{"d_mlp": 1024, "positions": "alibi", "init_std_qkv": 0.0312, "init_std_up": 0.0312, "lr_mult_o": 4.0, "schedule": "wsd"}
Each number is 128 + 24 x the weight over its row's rms, rounded and kept within 0 to 255. Layers, rows and columns count from 0. The size above them is the row's rms in percent of the matrix's.

# layer 4 attention value, 256x256, rms 0.0995, rows 51-104, columns 128-255
size [117 111 116 119 114 122 120 115 122 117 113 121 117 101 111 107 101  93 101 103 102  94 101 101  99  99 102 103 104 107 109  98  99 103  96  96 105 103 110 107  97  95 102 108  96 105 101 100 107 104 105  92 111 107]
[[ 92 152 131 124 108 129 158  97  83 123  88 139 160 114 136 122 174 137 112 106 140 153 121  99 126 110 133 135 151 119 132 113  96 191 110 149  97 135 131 112  96 105 122 133 123 130 170 110 103 130 101 168  68 146 140  86 146 155 108 140 208 133 125  93 134 139 167 126 106 101 158 162  90  70 106 119  97 121 109 159 112 105 127 161 144 112  98 137 163 146 143 139 101 133 147 123 123 110 150 152 113  74 171 168 126 112 102  90 169 116 176 125 125 128 126 142 142 128 144 127 101 147 130 134 163 148 134  95]
 [ 87 135  76 146 165 106 128 136 155 137 121 127 115 145 129 138 135 169 158 137 151 137 133 170 104  84 102 125 129 109  91  96 128 152 133 129 129 134 144 152 132 144 140 103  95 151  60 113 143 104 168 135 103  94 121 165 102 176 132 123  89 121 104 175  66 104  99 139 121 129 117  78 130 112 155 152 149 106  79 112 130 145 159 139  79 124 102  96 135 110 156  96  74 142 150 155 123 161 142 119 140 158 134 156 176 127 117 165 100 120 116 123 101 143 173 142 109 130 133 151 117 140 135 132 125 122 151  76]
 [145 113 122 111 149  94 124 143 141 103 169 175 154 140 175 135 144 190 119 113 108 140 185 150 126 119 152 145  89  89 159 136 114 121  90 118 142 160 142 125 111  99 120  95 143 149 160 144 102 106  88 135 161 130 135 149 157 107 108 108  90 103 146 107 136 115 142 126 119 122 157 146 142  93 152 139  94 131 118 134  50 129 150 117 149  94 148  86 119 151 130 129 153 140 138 127 116 114 152 126 162 132 128 109 152 134 103 152  94 106 122 174 164 138 115 127 102  92 137 115 143 131 107 122  86 102  85 104]
 [160 132 155 147 137 143 148 154 109 145 147 162 148 115 163 118 130  88 135 164 146 144 142 102 151 121 115 143 149 149 149 111 131 137 119 147 109 109 141 103 107 167 188 110 103 139 138 133 144 110  96 168 120  82 104 156 102 121  93  96 128 100 121 123 152 133 138  99 151 144 131 115  94 115 150 116 112 131 222  96 169 106 139 104 149 140  94  87 104 165 186 126 159 110 170 145 108 155 125 121 150  60 137 155  94 124 145 138  94 108 107 145 121 101 112 141 129 177 104 140 124  98 189 160 123 135 144 144]
 [146 119 146  93  89 108  98 166 109 149 158 151 151 121  99 110 133 136 152 116 116  87 159 156 128 152 146 131 138 139 149 102  97 104 151  95 176 168 146 161 102 119 148 116 104 156 114 107 157 176 147 115 113 121 152 120  94 158 126 129 147 142 104 147 121 145 100 168 139 117 125 131 133  89 111  91 121 113 156 151 109 156 113  84 156 120 129 128  78 132 164 137 112 162 139 130 122 107 106 124 141 108 100 145 119 130 120 102 175 123 150 124 126 147 137 186  93 156 123 104 107 114 131 158  55 163 112 116]
 [168 151 145  77 173  80 116 135 119 107 158 111 142 127 139 156 171 139 151 130 108 121 131 121 134 153 116 129 108 149 134 147 126 144 108 126 128 113 129  93  99 177 120 148 126 121 125 152 126 123 113 151 117 110 137 103 148  84 111 109 146 145 139 120 114 155 136 110 104 140 113 143 108 138 144 139 127 115 190 164 122 139 162 125 174 201 126 155 100 132  84 105 148 112 113 116 123 149 138 152 170 144 102 117 142 128 159 121 129 118 134 124 176 120 127 133  99 134 142 124 210 139 162  79 176 146 116 146]
 [145 131 162 140 116 107  93 142  85 100 142 141 125 128 120 164 146 128  83 117 141 127 145 159 126 146 143 140 119 121 175  97 131 112 133 146 133  81 144 107 119 116 126 130 134 134 126 112 126  96  95 163 150 112 125 129 144 138 142 140 187 131 132 134 169 170 131 147 115 140 141 132  91 109 107 118  96 126 135 114 136 103 156 142 132 140  76 138 157 111 132 153 129 105  98 140 114  84 167  95 182 114 108 130 107 133 142 112  95 104 158  97 154 121 150 125 121 119 180 136 119 146 119 148 132 133 136 151]
 [110 133 115  87 138 136 109  95 150 133 111 153 150 118 164 135  97 132 148 141  84 159 114 123 147 115 111 150 135  82 118 131 123 134 144  98 172 131 104  99 129 100 121 142 117 137 133 122 153 123  84 125 128 163 105 174  98 108 114 151 131 141 126  94 119 142 143  87 135 132 147 219 127 134 103 125 194 153 165 119 131 128 118 136 140  82 151 123 138  93 110 143 111 106 116 118 142 124 131 181 143  87 114 100 189 156 129 157 123  93 144 136 129 168 111 141 156 142 117 133 134 117 112 109 153 107 128 123]
 [145 106 112 117  94  82 161 156 151 132 116 120 134 138 135 118 114 154 120 124 119 151 123 142 122 125 131 153 157 148  92 134 112 120 146 123 123  97 116 118 130  94 108 125 112 110 121 116 122 165 174 130 149 134 170 113 134 139 134 106 165 105 132 123  78 107 100 166  94 129 115 128 199 123 120 133 132  93 154 125  93 150 117 156 125  74  75 127 105 118 150 130 155 144 109 145  77 126 119 107  91  94 122 112 112 128  91 170 105 125 183 116 137 106 149 147 103 119 113 135 110 129 154  84  91 150 176 162]
 [113 133 132 163 120 128 144 127 101 118 101 142 130 122 133 120 142 118 165  79 113 107 175  97 129 138 111 139 124 172 167  97 144 110 126 136 116 129 142 161 139  99 105 133 180 108 119 122 147 161  83 120 106 132 148 131 162 110  93 119 128 126 168 121 107 155 116 151 154 154  80 149 106 133 139 157 126 119 171 129  60 112 140 138 109 146 119  99 121 111 146 121 142 115 117 121 111 163  92 135 122 171 160 154  92 139 155 133  59 178 128 104 134 115 102  95 142 144 109 125 144 141 134 101 130 113 119 175]
 [108 118  91  97 127 132 140 176 116 128 112 136 144 138 168 121 142 131 134 124  77 109 140 167 165 100 156 123 139 105 157  94 122 104  76 129 154 141 147 125 146 109 100 118 145 143 119 105 128 158 141 133 111  88 141 136 140 137  97 123 117 166 113  86 141 109 119 151 137 110  87 151 141 152 134 106 129 147 105 195 129 145 140 124  90 189 134 171 108 138 113 141 119 138  86  79 119 120 125 159 100 138 152 159 147 127 136 110 145 179 122  84 115 109 182 106 123 119  94 108 104 142 112 128 152  98 152 155]
 [129 117 108 119 141 142 121 108 136 147 137 134 161 166 102  96 124 141 151 148 111 131 134 139 117  99 109 170 106 136 174 207 140 118  74 143 100 114 122 153 155  89 144 147 104 152  98 150 118 101 152 123 121 152  74 139  89 117 126 110 103 108 143 133 132 129 152 107 155  73 101 116 101 103 142 142 143 127 122 121 103 121 112 131 115 152 149 127 165 161 154 105 104 141 154 160  80 158 124 138 155 154 142 154 146 159 125 102 172 143 115 127  96 138 155 173 126 119 130 135 155 114 138 128 137 178  74 107]
 [146 167 139 109 144 101 117 176 103 166 106 136 122 153  82 113 124  93 108 147 148 186 104 115 174 141 132 105 152 138 122 119 106 136 122 151 152 142 125  87 173 141 142 151 116 129 153 118 149 130 161 120 139 144  84  95 139 130 187  91 116 131 137 114  81 169 152 141 159 104 142 102  95 116 101 140  82 112  99 100 102 132  94  98  99 151 136 119 115 157 143 138 102 163 164 152 160  99 127 147 113 147  72 142 168 130 148 134 138 120 125 113 132  97 137 129 155 146 123 116 163 121 134  95 102 114  79  88]
 [120 114 149 130 106 122 117 118 129  91 139 121 120 137 133 113 161 137 123 135 184 142 174 122 158 143 142 168 135 141 138  85  96 111  94 144 162 148 135 134 141 142 112 125 150 102 147 146 128 163  76 139  56 121 144 153 136 143 125 156 126 118 193  95 133  71 141 128  84 170 118 155 123  94 140  81  93 161 164 194 127  96 145 109  93 136 159 141 112 169 105 156 107  82 130 115 127 119 118 139 171 132 118 135 138 115  85 133 120 134 108 122 151 140 146 157 138 166  98 141 117 190  98 156 142 143 130 125]
 [108 102 161  95  91 137  70 133 121 104 188 118 127 122 109 112 161 106 122 143  88  84 132 167 119 133 110 142 142  95 112 122 151 119 142 126 122 111 121 161 141  75  79 119 197 122  99  86 130 100 122  98  58 129 150 131 164 135 168 126 142 115 140 184 123 148 119 140 145 124 131 141 118 138 120 145 132 155 151 122 120  99 151 146 198 129 133 144 104 132 134 144 153 163  92 141 154 114 157 121 120 149  95 157 124  95 149 131 106  96 129 164  86 129  99 153 126  99 117 152 190 148 109 145 155 105 140 127]
 [161  95  63 132 103 119 147 157 138 128 131 170 143 127 146 123 147 165 122 119 105 153 141 136  99 180 126 100  98 122 118 171 123 150 141 111 106  95 158 117 145 145 106 104 114 144 159 137 119 139 140 108 169 176 155 127 126 142 119 136  92 176 135 128 150 138 123 140 148  85 101  74  88 148 147 137  86 173 160 115 162 105 142  82 133 129 124 127 107 132 123 141  95 100  89 102 144 146 117 146 134 108 142 134 110 153 121 107 100 127 178 139 165 113 109 121 119  78 102 109 146 112 123  94 143 135 129 156]
 [171 126 136 106 148  88 106 112 130 144 111 112 120 134  91 115 108 132 130  80 116 143 103 146 183 131 149 136 122 147 148 128 118 112 133 132 154  94 137  95  89 160 133 145 114 147  76  99 167 106 117 148 113 152 123 126 159 116 108  93 165 177 107 113 127 160 154 154 133 136 122 110 147  98 105 140 104 133 145 101 132 173 122 104 114 157  77 101 151 112 133 135 117 145 115  98  97  91 117  94 121 107 159 144 133 157 148 149 131  84 130 176 106 140 156 155 139 122 128 140 133 172 115 131 124 117 113 126]
 [102 153 108 145 116 138 125 110  94 137 100 103 124  92 122 120 149 112 142 112 144 127 139 135 105 179 139 139 128 120 131  89 129 109 143  92 103 108 112 123 146  89 139 105  96 172 162  92 100 145 152 149 114 126 132  95 153 154 163 104 137 158 151 124 170 146 130 106 150 125 165 139 116 153 101 112 124 131 122 136  99 131 147 125 145  97 126 158 144 145 137 150 154 132 146 118 161 100 140 140 108 119  99 153 127  98 115 138 171 108 140 136 104  94 126 105 137 125 101 117 159 122 112 112 136 174 111 100]
 [138 113  74 133 165 137 104 114 102 106 145 152 127 142 154 112 127 110 138 114 145 102 146 138  72 103 131 142  86 153 150 125 158 153 155 150 131 157 141 156 164 148 122  97 126  93 134 143 126 113 118 162 143 131 131 132 103  97 119 149 118 108  93 146 138 120 125 100 149 191 187 151 104 154 122 110  90 109 112 140 128 114 113 132 104 111 149 157 133  91 103 168 143 128 140 146 161  99  92 157 144 102 152 126 141 116 145 146 125 174 140 106 107 152  98 119 150 105 131 129 128 162 142 107  94 135 120 146]
 [134  73 121 129 124 132 111 128 136 159 127  96 120 114 116 131 108 139 127 108 151 131 131 101 133 111 154 133 109 127 165 147 137 124 158 116 118 149 156 169  96  95 105 144 192 118 111 117 132 139 109 105 106 162 117  97 138 157 140 109 119 136 163  97  93 148 127 141 103 112 171  98 135 104 159 126 167 127 116 141  85 165  98 179  96  99 114 143 144 107 111  87 129 156 145 145 116 113  81 114 102 114 123 135 164 139 127 121 142 112 143  98 135 108 117  81 198 105 152 161 140 101  84 162 131 122 140 144]
 [125 124 105 120 101 104 127 146 120 116 128 120 133 167 111  91 138 115 109 111 136 124 121 166 134 214 113  99 127 150  79 149  74 107 125 101 125 123 124 141 117 150 121 150 116 148 143 142 134 126 160 171 120  94 104 162  75 105 122 148 124 146 114 161 152 116  85 139 145 142 119 162 119 121 111 111 135 123 135 121 132  56 126 129 113 105 138 135 159 159 103 143 128 137 126  93 153 140 122 143 127  96 151 102 123  73 101 153 109  90 120 147 138 140 109 163 173 154 122 123 136  89 175 137 133 136 119 151]
 [160 124 131 120 147  93 149 140  82 132  90 156 145 103 145 107 126 173 107 139 135 148 127  83 136 154 120 115 145 170 114 138  95 119 116 106 117 157 131 134 131  87  95 132 130 116 113 115  99 146  83 117 117 136 134 149 164 119 121  90 134 131 128 133  88 136 167 166 135 146 130 109 171 133 128 136  89 109 103 132 138 140  93 121 158 122 132 157 115 132 134 155 124  87 112 118 132 120 126 136  84 172 154 110  71 148 151  72 118 137 128 141  98 127 162 164 101 116 139  80 107 150 122 123 167 169 126 109]
 [ 98 135 145 144  91 117 178 130 111 129 113 117 116 148 117 116 121 132 121 140 103 156 130 109 134 160 189 145 119  97 141 109  77 113 120 123 132 141 136 160 138 110  95  98 155 134 172 160 153 140 126 148  99 135 150 127 105 117 107 119 138 160 111 128 110 109 160  85 143 131 137 110 136  98  58 108 144  95  84 115 118 117 107 122 143 129 175 143 158  94 128 125 109 124  99 153 119 144 142 144  91 134 145 100  94 110 102 130 159 101 133 138 135 124 113 136 129 134 107  89 136 126 111 133 164 140 161  77]
 [109 176 126 111 152 146 160 169 116 114 115 161 145 163 124 156  83  93 145 119 137 109 145  95  96 132 148 113 122 127 163 120 143 134 136 130 147 107 126 149 137  98 142 139  93 152 161 151 146 100 140 150 147 118  94  98 151 130 122 140 211 160 134 124 144 139 149 118 118  98 125 119 109 137  99 148 118 116 146 100 129 110 116 127 125 139  85 159 155 100 140 103 127 145 119 140 145 152  90 128 111 131 138 102 129 133 134 115 105 104 123 169 119  75 134 148 166 121  84 133 229 136 153 120  63 168 186 149]
 [155 134 129 160 123  84 131 148 116 192 145 120 107 133 153 135 128  97 140 154 113 128 129 132 119 107 144 143 120 154 118 142 102 144 153 100  67 122 129 163 146 126 174 117 116 141 116 103 143 133 137 119 116 178 179 145 150 186 109  93 117 147 135  93 138 118 141 152 141 152 127 119 112 114 126 169 133 113 118 160 123 119  89 119 109 110 130 118  70 107 154  98  90 108 188 160  99 167 101 174 111  95 115 148 108 113 120 156 143  92 130 127 145 151 158 135 133 143 129 111 127 167 126 134 175 130  81 118]
 [133 173 136 199 145 130 167 163 100 146  93 142 147 158 128 102 129 139 103 157 137 122 159  95 136 157 119 182  97 110 148 140 135 129 144 110  88 125 114 129 145 123 122 132 130 115 113 151 130 118 107 150 152 107  72 183 118 103  91 148 115  96 154 109 117 161 140 127 111  97 150 137 160 100 163 105 164 165 148 113 159  90 129 141 111 146 100 144  84  85 136 153 201 106 152 125 127 119 113 122 125 128 157 124 141 130 175  75 101 137 121 154 146 106 108 145 150  96  96 136 103 112 120 116 133 191 151 111]
 [ 83 186 118  98  93 143 116 132 123 125  77 125 140 118  92 137 111  85 139 125 195 134 113  90 101 131 149 114 137 112 113 153 104 102  90 140 132 143 136 106 103 111 121 131 102 110 144 110  96 130 104 133 126 112 123 131 138 160 109 112 147 169 157 170 107 134 128 124 174 144  82 124 167 145 115  97 129 134 131 129 123  70 138  83 163 177 144 136 107 135 130 102  76 131 171 130 121  93 141 160 114 110 151 146  84  62 122 123 174 113 138 155 153 120 142 152 126 139 108 125 127 134 145 104 113 120 153 114]
 [144 109 166 149 125 141 182 117 155 180  80 114 106 119 112 137 104 139  88 130 122 136 125 145 138 147 104  84 101 129 119 123 124 116 135 130 121 143  93 141  89 106 118 104 108 140 144 116 111 140 125 172 133 153  71 101 107 153 121 151  87 140 107 144 156 110 119 130 122 116 123 124  99 138 138 105 113 119 178 106 112 162 121 102 144 123 110 101 108 112 153  99  85 131 156  93 166  94 129 126 110  95 159 133  90 114 100 122 152 101  81 127 123 131 132 197 151 111 123 127  96 124 111 114 131 163 165 122]
 [128 123  86 123 134 157 116 145 164 160  97 112 151 115 156 114 106 154 126 136  91 133 172 159 160 157  65 120  97 115 140 136 135 152 115 103 136 121  87 136 132 139 151 135 104 157 118 138 115 131 138 113 184 155  85 123  90  96 136 169 107 116 127 100 128  97 145 127  90 125 142 145 153 100 155  92 154  92 100  87 134 126 183 131 104 143 146 125 152 118 121 112 127 135 150 105 142 128 143  73 160 157 124 133 112 148  74 157 135  84 192 148 153 120 132 124 157 145 111 150 133 145 109 132 151 131 122 167]
 [128 176 169 132 120  95 137 129 131 131 129 114 172  91 138 147 146 106 179 120 131 143 133  90 169 154 106 119 144 115 187 133  87 153 135 122 128 147 120 144 118 111  93 142 101 136 113 133 129 128 103 110 183 153  90 124 140 114 142 136 102 156  94 145 123 118 125 139 141 185 141 140 108  73 136 192 138  93 150 107 105 128 117 144 122 112  92  50  97 126 157 105 111 122 138 115 118 102 143  97 122 165 103 124 130  67 108 139 107 171 115 121 156 130 139 115 147 135 114 149 136 136 111  98 127 136 143 117]
 [ 91 163 137 110 110 114 147 154 124 122 106 141  73 109 117 144 152 155  94 140 138 110 135 144 161  97 152 138 148  99 122  88 140 132  97  95 117 117 161 131 107 169  88 121 134 112 143 159 141 118  86 109 103 119 112 148 174 116 131 112 145 131 177 131 115 130 162 163 111  93 146 106 141 151 162 143 103 106 102 122 122 144 120 111 121 125 123 135 122  85 110 140 148 117 131 149 105 137 189 154 104 162 147 115 117 122 139 120 110  79 131 139 144 101 127 170 158 164 125 113 142 167 144 108 153 159 106 136]
 [ 86 105 123 136  83 129 123 139 137 162 127 149 147 175  82 118  98 117 101  97 104 164 123 182 168 116 129 133 145 131 157 166 111 152 123 138 125 115 111 161 151 110  90 125 147 124 120 106 116 151  99  97  98 109 112 112 100  87 147 128 143 133 116 125 146 157 103 127 132 177 147 144 129 135 125 145 141 128 163 119 117 158 138 121 133 130 164 165 140  91 152 141 158 175  88 124 106  89 100 131 139 152 155 135 143 124 110 155 112 117 117 103 127 105 153 111 188 117 123 103 110 141  90 122 103 141 158 135]
 [139 112 155  94 114 160 143 169 125 129 114 128  85 141 175 133 107 135 116 125 100  90 145 143 175 140 106 111  93 103  59 155 145 143 158 138 120 118 132 132 128 116 134 139 102 123 142 103 121 151 108 101 100 135 118  97 130 130 145 144 140 150 124 150  94 111 124 133  97 112 132 106 141 120 120 135 171 111 117 123 150 194 144 121 152 102 125 151 105 158  91  82 139 196 162 134 107 126  88 139 111 135 148 112 131 145 136 105 136 143 119 132 102 113 107 152 126 129 117 134 169  96  95  84 166 112 115 165]
 [126 144 145 116 140 121 171 152 144 127 116 131 138 155 129 142 139 123 128 102 130 113 103 124 154 143  69 129 142 150 165  73  99 127 116 148 123 149  92 151 112 118 169 108 113 131 117 148 118 146 103 127 163  92 101  94 116 143 126 117 109  99 145 118 113 166 126 112 143 158 116 123 116  98 159 134 112 126 115 138 109 100 100  83 114 135 156  97 135  93 152 133 111 119 154 167 118  98 132 150 124 146 138 151 167 153 109 148 128 143 132  96 143 157 134 108 161 114  92  83 122 201 120 102  94  75 182 188]
 [180 135 116 113 137 123 130 133 123 140 160 118 109  96 144 185 146 126 107 138 159  97 129 121 147 107 184  80 108 105 108 145  99 125 103 121 118 101 171 152 151 161 107 139 120 141 128  92 110 108 135 117 173 113 140 159 102 120 109 122  68  82 166 158  81 146 141 138 138 113 112 138  98 128 143 140 128 142 122 155 139 125 155 160 133 123 146  85 148 147 126 136  93 110 123 143 129 122 114 137 130 142 130 124 135 102 130 124 147 107 100 123 109 144 132 158 129 128 120 100 168 102 147 127 132 134  64 100]
 [135 157 141 149 152 138 154 132  45 177 118 130 159 146  99 126 119 113 138 112 112 129 111 120 121 131 136 137 124 151 120 160 134  96 126 111 112 144 152 127 128 108 149  88 113 127  89 175 157 127 124 145 138  89 100  90 132 136 169 145 100 125  88 114 123 154 129 123 147 101 165 128 131 127 120 135 124 121  89 105 131 138 158 126 117 114 144 162 103 169 135 158 136 151  89 164  76 123 102 150 119 135 134  68 122 150 181 159 154  99 102 106 137 153 137 112 130 102 176 174 124 169 150 136 112 142 121 153]
 [123 139 156 144 111 175 109 158 117 162 128 108 127 119 128  97 127  50 106  81 155 105 134 122 119 134 125 146 120 183 180  81  93 109  90 130 114 155 129 185  92 102 120 139 107  96 139 139  89 132 143 141 116 129 158 144 114 115  99 177 115 138 103 157 126 146 154 150 106 116 151 127  93 104 119 150 130 127 155 133 107 110 120  73 132 150 148 119 139 146 157 123 106  80 132 116 102 139  96 113 131 134 133 147 101 118 109  91 123 175 160 120 140 126 156 165 129  96  98 122 111 181  97 114 150 136  77 110]
 [126 124 121 118 115 154 142  94 133 158  90 136 179 147  86 102  90 104 164 141 148 123 121 135  97 145 156 135 114 177 137 177 109 125 124 120 145 146  76 141 154 121  87 182 136 120 119 170 122 124 162 141 108 137 124 157  65 114 104 105 128 152 121  99 113 109 129  84 152 118 101 141 149 114 113 151 153 156 137 138 130 142 165 142  95 111 129 110 117 100 132 125 107 116 116 142 134 106  99  99 135 108 122  77 103 105  94 134 116 124 117 143 154 142 128 132 105 103  72 134 131 134 133 128 126 151 121 118]
 [182 147 143 118 144 141 139 103 145 103 149 129 129 132 154 113 112 161 130 123 108 155 149 123 141 133 111 147 111 122 134 118 138 108 133  68 162 128 149 132 105 146  45 128 154 153 158  89 119 122 131 159 122 146 146 145 111 118 151 111 129 119 129 128 169 166 106 124 173 122 151 136 119 157 148 111 135 187 172 120  89 118 119 131 129 187 130 110 116 100  97 171 135 121 115 149 123 129 159  82  94 120 130 129 108 138 122 125 106 113 141 115 139 146 143 173  84 122 146 151 107 121 161  92 123  89 139 127]
 [103 139  97  91 132 122 115 146 130 115 142 175 176 152 194 161 140 112 128 117  94 111 132 178 146 101 103  98 138 119 134 158 153 127 132 140  82 128 103 121 129 139 138 149 117 128 148 143  74  98  95 122 163 133 135  90 162 149 145 150 126 113 148  95 119 119 113 107 126 138 138 140  89 126 118 103 129 120 122 147  73 110 137 121 115 143 124 114  90 101  92  98 117 113 100 116 151 160 169  82 135 120 144 133  96  84 151 145 115 128 118 136 161  82 121  67 141 113 130 133  89 118 106 126 127  99 118 140]
 [151 111 139 111 118 140 108 102 102 141 114  89 116 123 103  86 124 130 119 138 144 103 110 120 131 127 108 118 187  92 170  98 126 131 180 125 114 139 147 124  80 146 116 125 179 137  67 101 156 122  99 132 123 120 107 102 149 129 112 119 131 127 122 155 144 103 124 175 148 118 142  89 152 122 107 160 139  76 128 110 140 153 134 126 122 147 121 101 105 135 148 136 126 107 149 147 150 114 132 134 156 147 121 137 133 129  97 123  93 160 179 111 142 134 169 119 148 104 106 137 139 113 101 133 121 143 158 105]
 [146 148 153 107 135 167 118 167 100 114 128 123 130 101 118 120  95  82 132 153  98 181 110 101 141 154 136 125 126 125 152 103 136 107 153 148  92 135 166 130  80 131 113 119 141 115 104 143  90 150 123 163 125 121 180 117 121 159 149 140 144 110 125 104  81 155 152 162 162 114 138 128  98 155 153 152 101 154 126 133 122 133 118 122 121 148 135 129 104 102 102  66 171 105 153 109 130 148  85 147 143 133 121 120 119 108 150 121 151 144 123 117  97 160 103 146 116 173  80 121 103 145 123 129 119 118 123 144]
 [173 138  86 157 159  93 136 144 103 116 124 149 136 132 129 128 111  96 163 106  84 122 141 150 171 151 185 136 173 158 151 112 101 118 188 108 113  75 162 169 125 125 137 120 158 112 117 184 129  94 129 136  98 130 148 111 114 123 118 115 130 128 103 130 125 106 111  96 128 148 113 122 180 134  83 115 144 154 108 121 159 140 140 120  90 107 105 123 109 110 116 121 143 174 149 151 165 148 123 177 110  99 129 180 176 116 161 111 133 125 160 189 111 113 127 110 125 133  78 115 173 129 160 114 110 110 108 142]
 [104 116 114 104 134 139 144 143 168 146 149 115 102 123 158 120 152 124 131 101 118  94 163 143 145 116 128 139 157 112 136 122 148 162 154  99 141 156 173 120 143 134 119  96 118 101 116 123 147 101 107 137 103  89 158 122 133 117 125 114 176  87 122 128 117  85 170 147 102 108 134 134 163 139 102 146  57 164 146 103 153 139 131 118  85 132 164 131 129 132  98 142 117 111 138 146  93 124 143 141 122 105 156 124 115 184 124 121 114 114 137 110 123 157 136 129 178 116 146 103 139 135 151 127 137 156 136 131]
 [126 108 110 129 199 139 101 125 144 104 166 108 209 109 151 140 124 135 133 171 131 116 124 161 149 130 104  99 146 153  94 155 128 147 121 117 105 131 138  85 108 134  90 112  96 139 142 131 128 141 136 129 119 103 102 116  71 127 119 164 146 132 131 140 153  97 152  97 151 139 108 109 103 144 126 140  82 123 119 155 128 123 128 125 122 117 137 106 156 197  72 109 133 143 119 120 151 139 136 150 117 109  97 134 171  82 123 101 137 175 130 116 160 139 131 121  99 110  97 129 149 129 114 174 148 171 182 139]
 [140 130 154 148 132 132 155 120 133  89 184 131 125 161 185 106 155 101 107  70 144 117 167 122 102 136 136 120 133 146 117 112 176 139 129 155  92 133 134 133 126 135 119 123 131 126 133 133 106 125 130 155 132 107 107  96 142  76 100 165 112 145 138 116 122 124 125 127 112 123 106 157 108 161 187 134 152 118 139  84 112 106  88 145 151 166 112 133 125 166 100 122 120 120 130  97 116 128 118 108 137 129 139 148  84 136 167 116 132 101 134 158 152 151 123 104 117 140 155 135 110 144 160 169 147 124 122 132]
 [153 107 102 122 139 126 116 186  93 122 119 115 147 109 161  95 149 170 130 115 148 122 138  98 125 153 108 119 129  98 202 195 118  90 137 140  98 141 146 180  99  83  86  93 108 136 124 122 122 163 130 138 127 124 119 119 119 108 160  90  91 133 141 109 104 119 154 166 116  90 159 140 105 104 118 153 138 112  74 142 153 139 168 104  78 186 117 143 126 126 130 163 105 128  67 100 104 168  98 121 130 107 147 113 136  91 127 138 123 107 100 129 115 110 148 127 159 164 154 142 124 126 130 105 133  96 124 109]
 [121 117  98 137 127 141 142  96 153 135 141 115  85 141  77 136 122  91 158 141 118 125 150 126 116 144 147 165 140 131 132 117 134 140 136  95 123 155 157 132 117  89 111 155 122 143 127 118 150 141 137  98  85 140 136 139 161 142 103 173 172 131 125 118 130 118 113 151 106 118 107 148 180 140 120 134 136 156 158 116 134 156 121 131  90 168 120 104 125 112 143 102 115 147 136 128 143 146 116 117 143  99 102 180 221 133 125 151 111 136 138 100  83 123 177 113 137 171  90 138 133 172 142 119 120 154 129 117]
 [168  86 136  86 118 115 123 129 118 118 144 134 106 138 172 131 150 133 134 131 132  85 112  99 182 105 134 143 139 147 118 122 168 115 153 166 136 125 183 135 122 135  95 140 134 121 150 110 130 155 126 147 131 123  80 104 179 135 133 117 111  86  80 116 152  69 156 100 128 138 188 153 149 136 119  98 116 143 118  89 141 107  90 142 133  90 104 132 133 156 114 129 127 101 154 152  98  87 152 134 120 120 146 111 153  99 131 141 148 129 154 109 136 135 149 147 153 121 100 194 131 123 134 156 144 152  85 127]
 [117 135 126 114 145 121 141 123 125  87  93 142 174 115 147 140 124 126 141  99 115 125 135  95 126 138 134 106 134 111 163 143  93 125 149 114 140 154  79 116 115 123 164 105 153 132  75 115 132 156 151 103 133 138  79 104 121 126  93 127 132 151  95 126 141 144 150 142 157 112  82 149  80 124 110 127 134  68 136 159 118 146 133 101 173 153 102 139 104 107 154 146 103 121 142 106  97 136 107 161 169 128 136 156 138 129 118 102 129  89  54  99 133 136 174 119 152 162 107 134 125  89 127 171 145  89 107 136]
 [109 161 121 172 177 130 145 189 142 123 153 129 128 118 126  97 105  89  98 162 121 107  92 156 113 127 103 175 146 129 139 138 121 162  96 171 128 152 126  92 159 107 138 119 117 124 107 120 115 103 147 148  90 109 166 146 222  94 129 103 182 113  84 124 169 158 145 127 139 151 132  99 144  95 126 128 119 119 101 147 119 103  76 155 129 149 126 111 169 165 121 120 161 134 136  92  78 132 101 119 109 167  94 136 125 118 129 101 134 130 166 140 132  81  93  94 127 162 149  87 104 140 100 116 114 156 126 150]
 [109 149 130 163 104 153  98 141 111  96 144 109 148 142 103 157 109  72  98 136 143 135 109 133 148 150 149 107 138 111 157 129 121 177 152 170 122 140 110 132 114 174 139 149 151 110 139 132  79  80 138 111 147 129 102 113 171 103 123 131 107 134 181 164 118 124 161 132 126  92 157  92 134  78 160 135 108 108 113 130 185 131 130 163 117 131 154 153 102 139 140 125 114 123 140 157 111 147 114 131 143 158 119 173  95 142 154 131  87 153 127 159 100 140 136 124  99 103 111  96 127 128 136 111 136 131  93  71]
 [102 135 158 135 155 117 129 131 118 111 152 122 128 114 150 124 113 134 126 116  98  78 149 150 131 124  92 145  94 155 161 141 141 141 104 128  96 134 165 128 128  74 161 135 144 150 148 137 150  74 113  62 124 102 147 120 121 158 108 113  90 139 128  99 115 145 148  93 115 119 154 151 112 102 125  97  88 103 136 152 116 142 116 122 128 149 156  84  97 125 161 107 152 109  93  98 138 161 120  90 130  96 142 103 110 136 178 134 116 144 113 130 134 154 140 201 132 121 140 114  91 142 148 125 148 140 119 134]
 [169 128 118 115 137 144 146 133 124 103 147 145 121 133 162 160 163 121 170 105 140 146 139 112 145 142 131  89 139 117 121 171 119 115 146 124  88 142 126 118 109 138 139 139 140 139 137 161 108 113 126 114 143 163 122 110 144 152 143 126 123 110 149 152  85 155 110 117  91 138 130 142 138 119 118 136 101 139 137 124 106 109 132 116 125 132 129  64 110 135  99 113 136 136 158 123 110 154 138 101 122  97 141 163 114 148 103 142 138 147 150  36 158  71 131 130  93 106 122  98 138 147 156 121 141 133 122 127]]